config = dict(
    num_hidden_layers=15,
    hidden_size=64,
    num_attention_heads=3,
    num_key_value_heads=3,
    head_dim=32,
    intermediate_size=128,
    vocab_size=1024,
    hidden_act='tanh_gelu',
    norm='layernorm',
    norm_place='pre',
    norm_eps=1e-05,
    positions='learned',
    qk_norm=False,
    attn_scale=0.177,
    bias='all',
    tie_word_embeddings=False,
    parallel_block=False,
    init='normal',
    init_std_qkv=0.0625,
    init_std_o=0.0114,
    init_std_up=0.0625,
    init_std_down=0.0114,
    optimizer='soap_variant',
    learning_rate=0.00673,
    beta1=0.95,
    beta2=0.95,
    weight_decay=0.049,
    lr_head=0.0117,
    max_grad_norm=2.0,
    warmup_steps=200,
    schedule='wsd',
    decay_fraction=0.921,
    decay_shape='linear',
    final_lr_fraction=0.0,
    batch_tokens=[16384, 32768],
    max_seq_len=512,
    doc_mask=True,
    train_tokens=101300000,
    max_steps=4412,
    dataset='wikipedia_en',
)
Each number is 128 + 32 x the weight over its row's rms, rounded and kept within 0 to 255. Layers, rows and columns count from 0. Numbers have three digits each. The size before them is the row's rms in percent of the matrix's.

# layer 10 MLP up, 128x64, rms 0.255, rows 38-127, columns 32-63
105:190120124167154192134099106077111128167110105175097128071157173104113135098062158130156067165072
105:139177161128155157124160083103189137124086115165110115152157144131114097135098123100106174184110
095:104118146169147167139132086088083123103145177137155115113167147048139159134147149090122104065094
097:123128166146132148100154144082114134141114136145105067147142128119032150091097143109113102166076
114:179124100141112142134160068107129110112136219138186105128192142176135085128156119135116117129102
090:144191113117145159098146112115197137128128073100155132132135104045145148139130115167119110037127
105:152060126112150109198177119091160120098105104154129127148133158101111162112120114127071120132126
096:124187136150128165080113141101131162166134104113176144075164154108144139153113095124092100129161
094:112123158157163135093142083088106142110090139180073087098166165136161221120150153137100122099135
089:094173138112077160127127156120187139168192125151167155113130158096141107092146080119144083082108
120:107128122093185179083144106108118059137106142155135127171126140069104149114077142131128131153145
103:099092141100139125117147075103175144134096059137091100170145183078182159097122138067075105154176
077:143142124071132160111113094126190138111071126150166138115151162179128131086145173138170141086126
101:111102139154143173147113092105176105194096062129093083151130128134148156133159131118072057173139
099:150100172083112133071138083148214096125169121122129137116137153169189140114117087097124138135103
095:134093197115131162151083086174110153166107167105144095125154084096122098122123125130093074146131
102:148150137088115141137136155135151125088164162158140120105125121068130145141156162188087129059116
115:117141159128176172102193185107112074185103087120153151089135146136170104114102180139082128075158
119:086115191054171123175172115117132094130175068121117098123152118123142152135088123122102151154163
085:125106152153110144100094102124132163109113088160202051146129102121137163103205112109091147152144
083:165071114119112126114070154124125203186121155160094166113125137137078122131046093134120074116144
094:063123156125159129114135087172072120085098121146128152124136171074132157094121104068119140138169
111:158072134115171199135099107111139111092146130128169156170189108138135098109070079158114131141152
096:133111104127115163147174148177148178084088162161124108118134119099128163073149098089164138174148
109:085055153143129142167132143122097156148082115100106099114195073104111151077172132110177157158057
088:181103158099168128169120140154120158159096093109148129107127108177167130087141097162075120142152
112:068130123102117152091164148128121190125133137094159096094097122148086192125135175101156171157056
094:133122169103116135128120128096230149116145151138065120073183119112127128095137127116120152138092
110:144124124142145103117156145133077087129168167162105078150129117158143153132079130095079091152155
097:172087184132154130140095114069088173111097117064110138076161102127166131131158154121074136126149
107:141138155148115149098100078077133168178102139140077135181116127115174151150108109162097175141115
093:168155076139096108137176165099130124091158130074095069160168155113130114102146128085085111136122
104:113103093110167125126177079084132137125135079138094139080111118098093147179138176108096101117121
090:138140133107165115133122132151184195128150125085121110146161117180187144140101104125136190146124
101:104137170170117162173120105056145094134126110150190126121134122176147124108104101115118090060143
091:149150087159118073109064151110114155155081139090112107167153080200127133122155112149141084123047
106:156120135107149091148122155116094088153091183114158104196148097112144089170111104138109063125142
101:060150170093150075091119127093170120134098153149125166116101081166159167097120119082117108127106
088:132150081164055066166111095074106087141136100164166170114117113117121165152118148189140089091081
108:092109150167191121137186087122121099094062112130122121095094153134142172103166214109117130134132
093:142081169142103170114128106095148151068119191124167109134151115104110137150115128141128104191174
099:072063154083181119153145094134088100081134129147143112147124188093146093140137120112106173092112
118:125123174054167120072101112108125186155152124098185110098178092175156101111097124073111090152136
102:078087157080102131087147181117187161184130138139084153157141168122105149141130152111105129151144
096:151163047138135132131128104101085130111078146081058112135202088169141115149121144137104095181180
106:100089171092163133119149159114124156143105104170165096095111174157108062082191137108112139090146
095:128118174124152148121097105085148100177168105124111172147117138183135168061176156105148123140055
105:111097127083133174123177098086136162140124172138145096105115108125140109161170098124085134132098
115:155086204121163101163112094092089087063143113135144111130163127093171146145122088110126161145090
086:088159104121114095084143132155123142132131133138136128142129200099126085182108152103148143153096
088:115131140089186099167081126132084133127176163187157120159157108121117097162187140119159137134144
093:156095134134138121143094123138123122053070126156195080099096086133130123146110118064095138208085
101:107078145159160168136170120164080139100155094148111161113123122146124188097138145141157140090109
103:079151070085204131156125118121138135113156126198115053096113159122100136112139172111160115136053
117:146077191115128169161121120076121083102129153128146153153139152078158126086144163131114109144135
089:191145171159183141177116153132103116167104125072168106152091127158176167132117059105126146103126
078:189090162170141086154106097139141132129064098172110151085131120174170095098146086077113111118148
102:127159085082128122144214114098150081107115182123102105153108068114085142176133192141099185141150
089:197056128132120121061099109135080141195088113150085125107134106099119147119102094153143128182117
099:114143097088141095169203122105198165159166134124117113147179094093108143147144100061093186147137
102:129072132123082184116117166081150140122039064135137165156139113128131126073179077083160108118141
096:119154082132155165113119119128139091189093124137203159105158087138138133105127134117117091132052
082:070212115117081187092101125133134123088177140119152123114147137189100168108182134147115134121160
094:103114105121113129150135129200115149204099132140119112183126096113044104120115118089108132083142
093:164152114112142127109059153091130150122122124069193159168137110163168122115119143087022134104168
115:158167093114146140125105182099163166132096184108078117134195117147115196145120106136092171075126
100:120083073075129152118162130073160160151155139075177054127178189105103125153157151090144107102150
099:108106113106147136088106150151118117078169146134090138147167113189138086068053176108076109168123
099:136096157133179137110035071162151100127112118192059176122108120115133154058113123129088175086072
108:229135113122080139095166139132144153124124150096146122176189160095139142092093119137102133176118
093:174119062086144102128109096136164075082143138127122107134158135194154145136136089070077133139138
105:142176131120138170157147120123130105109112112054078080149176163164123187088094111110082183141128
103:123133145068111146123130094094149107183121148103157141101085096204127149105084108130072146056141
098:096089147149183166101140157103107156153119086136141200094177092081138088119109162100106154064132
090:163078109114063123143141118179089139097120086178185139122135100094110115124102195115100130184116
101:103128155129136151127140095101134151128165087135096127184118102161157174137111154133145130154081
104:135133095093142138044155052159164116119174114129165150141109183093190177081068127136133174170128
089:131150161164115154069154136120108132180159069135102160166097153095173146080150156113110118108141
105:109164166160148169147093076079155096156124181145094126132122094096150146144131076060151105154114
103:139116161080178134092129121092152118169141180119153103110112211151142090111122118128087083065138
109:109119098130158143098093193112086095159139098123093124170172095117184166160104091126098096115080
092:124089122160167153080091146125110143073067124166124190137073109079148136092144127145130114100118
098:148178105142153186094133113124192159124081140137117158160129084069152120144131151119108075115146
101:126135096116128126120096124107171109076133138152142166113139146148134177149089088099078128118130
113:092183133142208098092143141157114180127130050127129121086168108138094186127151158054094139143110
113:149140122122175121147064114073112185162156135094153104111126111178172141133128148095152150147111
086:126065154110086149154069124142144078144109152135108203143164103121140100116160185126141110159178
104:184088084071138131103134121122162097171075089105078122087083115179079132114139121129159168118145
095:163186149092131106103140117130137139103113131136105148096160191139096115078026149098077173153116
095:117108057087128129185147134136171088138156149158142123106170098141100128158106102161098122131113
# layer 10 MLP down (transposed), 128x64, rms 0.278, rows 38-127, columns 32-63
091:206180087147144119169159112084109050138171164163179168144151165118146135170195147170079169124156
101:133169191101129129068072122114075162142107084153137110129131083162110155121121113096123127104106
090:142098112107109122101050093144119114102112161080144101086118100151084089109158106150166066147129
114:140151118174148212137115140083084197148130109108106104091105115174173119160154147164158146125108
114:133128144124139112154193101147146053140154111112154106128097133132076180191140073158113155099109
082:121108159131107095120141165122133135124088109127100112090188156155107097139099043085137132106113
119:153152088064127111157151154132151104164075154077154116166114121143162094120145136108043099144149
089:088112118150138074116168102114106131104138151121112109117122163108133156187090140066177146163135
100:147141126087155156134085138121133136167090118129130025087105155126161140175179195107161123154126
079:085177139121169128170141075089158092145126163096143107095118141107134114126093171095109100073089
101:091093150101124097103129102147141120144106124147180115123169125051130141088128077136071112087158
118:135151157197151123128096096194086097182092151142192178107095075152094197083166138147143098154112
080:164166140154091161100152167136193114132223094187093103095148135145103124119144096138169183111109
101:132113150109101133193091103129157052132140134065154096114100090116100168099088140121126176139140
107:142149100141081133080115085161171095113138140149141111095122107138140105142144126157190143135167
093:113199118161091201145093093062083131101149141130115074074110109118105077159150143080141191117141
096:129113160150130142133083108132101128114108120147146153134092111172111119131163105158063113121099
126:184092118107142079116118095150096152115106134098094148174134102098149098147206143095133131139136
127:095156165129157145106160109214090122118137172114143166163130129066130136054108155138106091080093
086:101116163200088115141082140153143175111120086090143171117129126114080139044174136184165140126129
083:113149098148114097134148176168159090108105170105155144094133132172153125126156167097140213121098
098:120132074191134139132119136039163220120091129149115120114140131188123122172159172129110136143148
113:096123109097129135124051115169135130175110135139093082100138107148149094140119091127157089200069
088:137116100148083137128064172127126058140115162124132199103159201059126176138078166112115124121079
106:146147144103084194147055159186138121138072116122125146149156102098102140109158151183129112166112
095:148108134134127138153145122139121109114125171061123189150055116148167062120146128128073116218096
091:129127115139115083151110092206141112128152233109107123105138151088184126171118104164110091102154
102:116076141092119124125159170035102098103145136132077116079154123081172135093111133159118167169152
125:156133144126138135158158104173145064136132164125118041155120151088088119173153117087135116176142
098:128172092154125073134171105113146159102117128187144140135110119209100157119085142121093184152128
104:174131164114155134103115181153104089096136146086122147104128156142147124120116063115084109155150
094:121113123114149157115074156127158123148087112098162100109154168088046135078130089160091140143098
104:073164111137174107129140164135146083182088147126140114132128145121169152135109085122150117132116
090:096164105125118139162099152092118113120075095112101072125137153049130127097132081140122108184112
110:088104126173101145158170080161145144096141148160149099119130178131148122089136147093143099164149
088:120136131166118110178147180099092107132084204135122103157117090123141184126126185142119108121109
120:155149150129095167094084051154129112127183168103158145168094140136144144150091168137172084116097
095:176139094148071146135088180213100111095126131135116173138176108141063142181102124120192126135142
087:105171177119117148133117147203159177164138105060110123099100091135140073096110136150110094173158
106:115137105217154153098134100103105134154183104164095133166141125146137111134079104129111108136130
090:140090196133122120132142156096150085091116169095106105106119172157108137142089112125111144067189
102:066158236158052101098176123155142123128059160113144140099124124131151118115130166117129089169119
118:109118075119117125102168096098156130146097148181093100170060161116167160117144075098107149150053
116:132062129192149122081147092142123138169156134101111182117063129155088107106102121183154186185155
097:179102131149156112133119136129129134099145148124139164189101130155161114152129173156082169054140
113:161098172139115103134122149109114155150159137096137097098203186100120116134108131139177110153101
081:153143085151145122113143094118137153073123136128142158108156159112091084127111134127048158119110
098:138186151105095178095110118137139152162164142103082079176152139108103055091099122184166114086080
114:085060168133158224146112114129125137081085095144123162124127203129109126160144136118111081106120
076:122132141143148129137147150100132108127110178123183166136134121174140177116024106074117088110117
083:077115071184123090141127152051131119155116109069132119144139120143150104155054148085137176093133
082:097197067180073144163194144103157057114155137132095199112155123120104180146103125139180128125108
084:132144114172148077129127092094095147111125155083116140057138167185128117154085128115123088112174
102:152134154115059131139165111140146150126077116120130146097167124147133150080117180143123173152174
118:213117163088137096132144066150119064045108163095157136153121095123168073069141100119130110135162
087:176140156104036139139052138105153154144098125118150127135083172177091098081114143116124210147159
079:180128122167152119147180135111168123146100107132149092172108150160160102157108102123205090155128
087:138152083164072101162129145091154160155143130151121133135060152143122107186153135106131168162145
077:108161117087131096125177081075158165128168154103128154072186166108078132185078139103112149100125
109:210113138108113138065154120141150147139081104153147125101104165085131114131130141127141102137116
110:177123099080127125189068106096119105148154177132055125114125113124211142123159138102123174112164
088:117121089118097066141103120100112096107137134099111167163073138149120134154058164134169152115165
084:168118107155094151116103154120131135156140167104165145145120110191096046158140148164096119149177
089:121125140133156059075113139137097151059125181120150140102121161060181158111112168101129115146093
089:208123139161145134168134147037086115131158179107107097080203115124119087171127124154157141160111
122:070079131131110110141129096158165069113121079114126148117078084100145159068160120113124153095111
102:120092172132126143093122130082159110099166112099140172110194109131162125158123185142114061120115
096:072129170103165129152111167177153112145070144141055112101143109086106162132097087083138107218122
086:085106157100116091150177132138186180125136147105172161097163103126135138136093109104120070161154
127:087186093182179106152156159145159128131118113113173130170142149143148120091142170116153130146161
097:101108082137178156123166137099115072141099150155092145121193122105114115080113087108148095192151
104:102118109089137146154109129169181106171105169106095142071020142087138126143133158126156107119143
102:126154092125118168112073138153140083156086062145167189191057155112172120156162121175107072142145
097:139176079137087130136092105122112097063105103151128131153079178113088091145114078143168117166111
073:074139083151142107157126155091162105099112187123110175109110134144167104151093093098098145086186
110:156140061121130145143094130082136100138154122107122092175134115131105053106118121163088079169101
103:094173089162060112147083138056107148153113102112097120116142155085137100150117158130110139219090
075:047140069145201147161092154075149100119144123186107157136150157180106114128069114119156138113095
110:132152146141131100087128179154155109154136144129132093133167135162197100122119112104097107170141
110:127191109127144123167152084140112117079164124118084094162105095065153157155112129113100201104182
099:061163152167111108142169095189158164118158153166084117076123102082174115154136156183133126107107
083:193160126107156105180151116124160128142191108122167138167144121138111096105094096135125121112123
102:085072179082112086138101115240147124167079140124141126125153152131117101124134053143103137171105
120:070167153188155123102167134131126180129192154151125126112123105176099098144102086058126103156109
119:138133149100103172159101127139145145141111135177103109208069122117141076144156093118136111135154
116:186114066131131114108089167122150067115097097137112117099166136109073144076128164147110143121161
076:113141083095163161187189125068105143108125153098113110082110211122116141089088114124155090099100
102:095121163108154064168125125206122138115125196153135159097158173104115103117164120117123106140061
092:092089177151147113124081136099123138106135157139198218104105126151104139141059075123122100087167
106:124121164095148100154103110135102132068110091158118063126132111161094058038093123126165157088141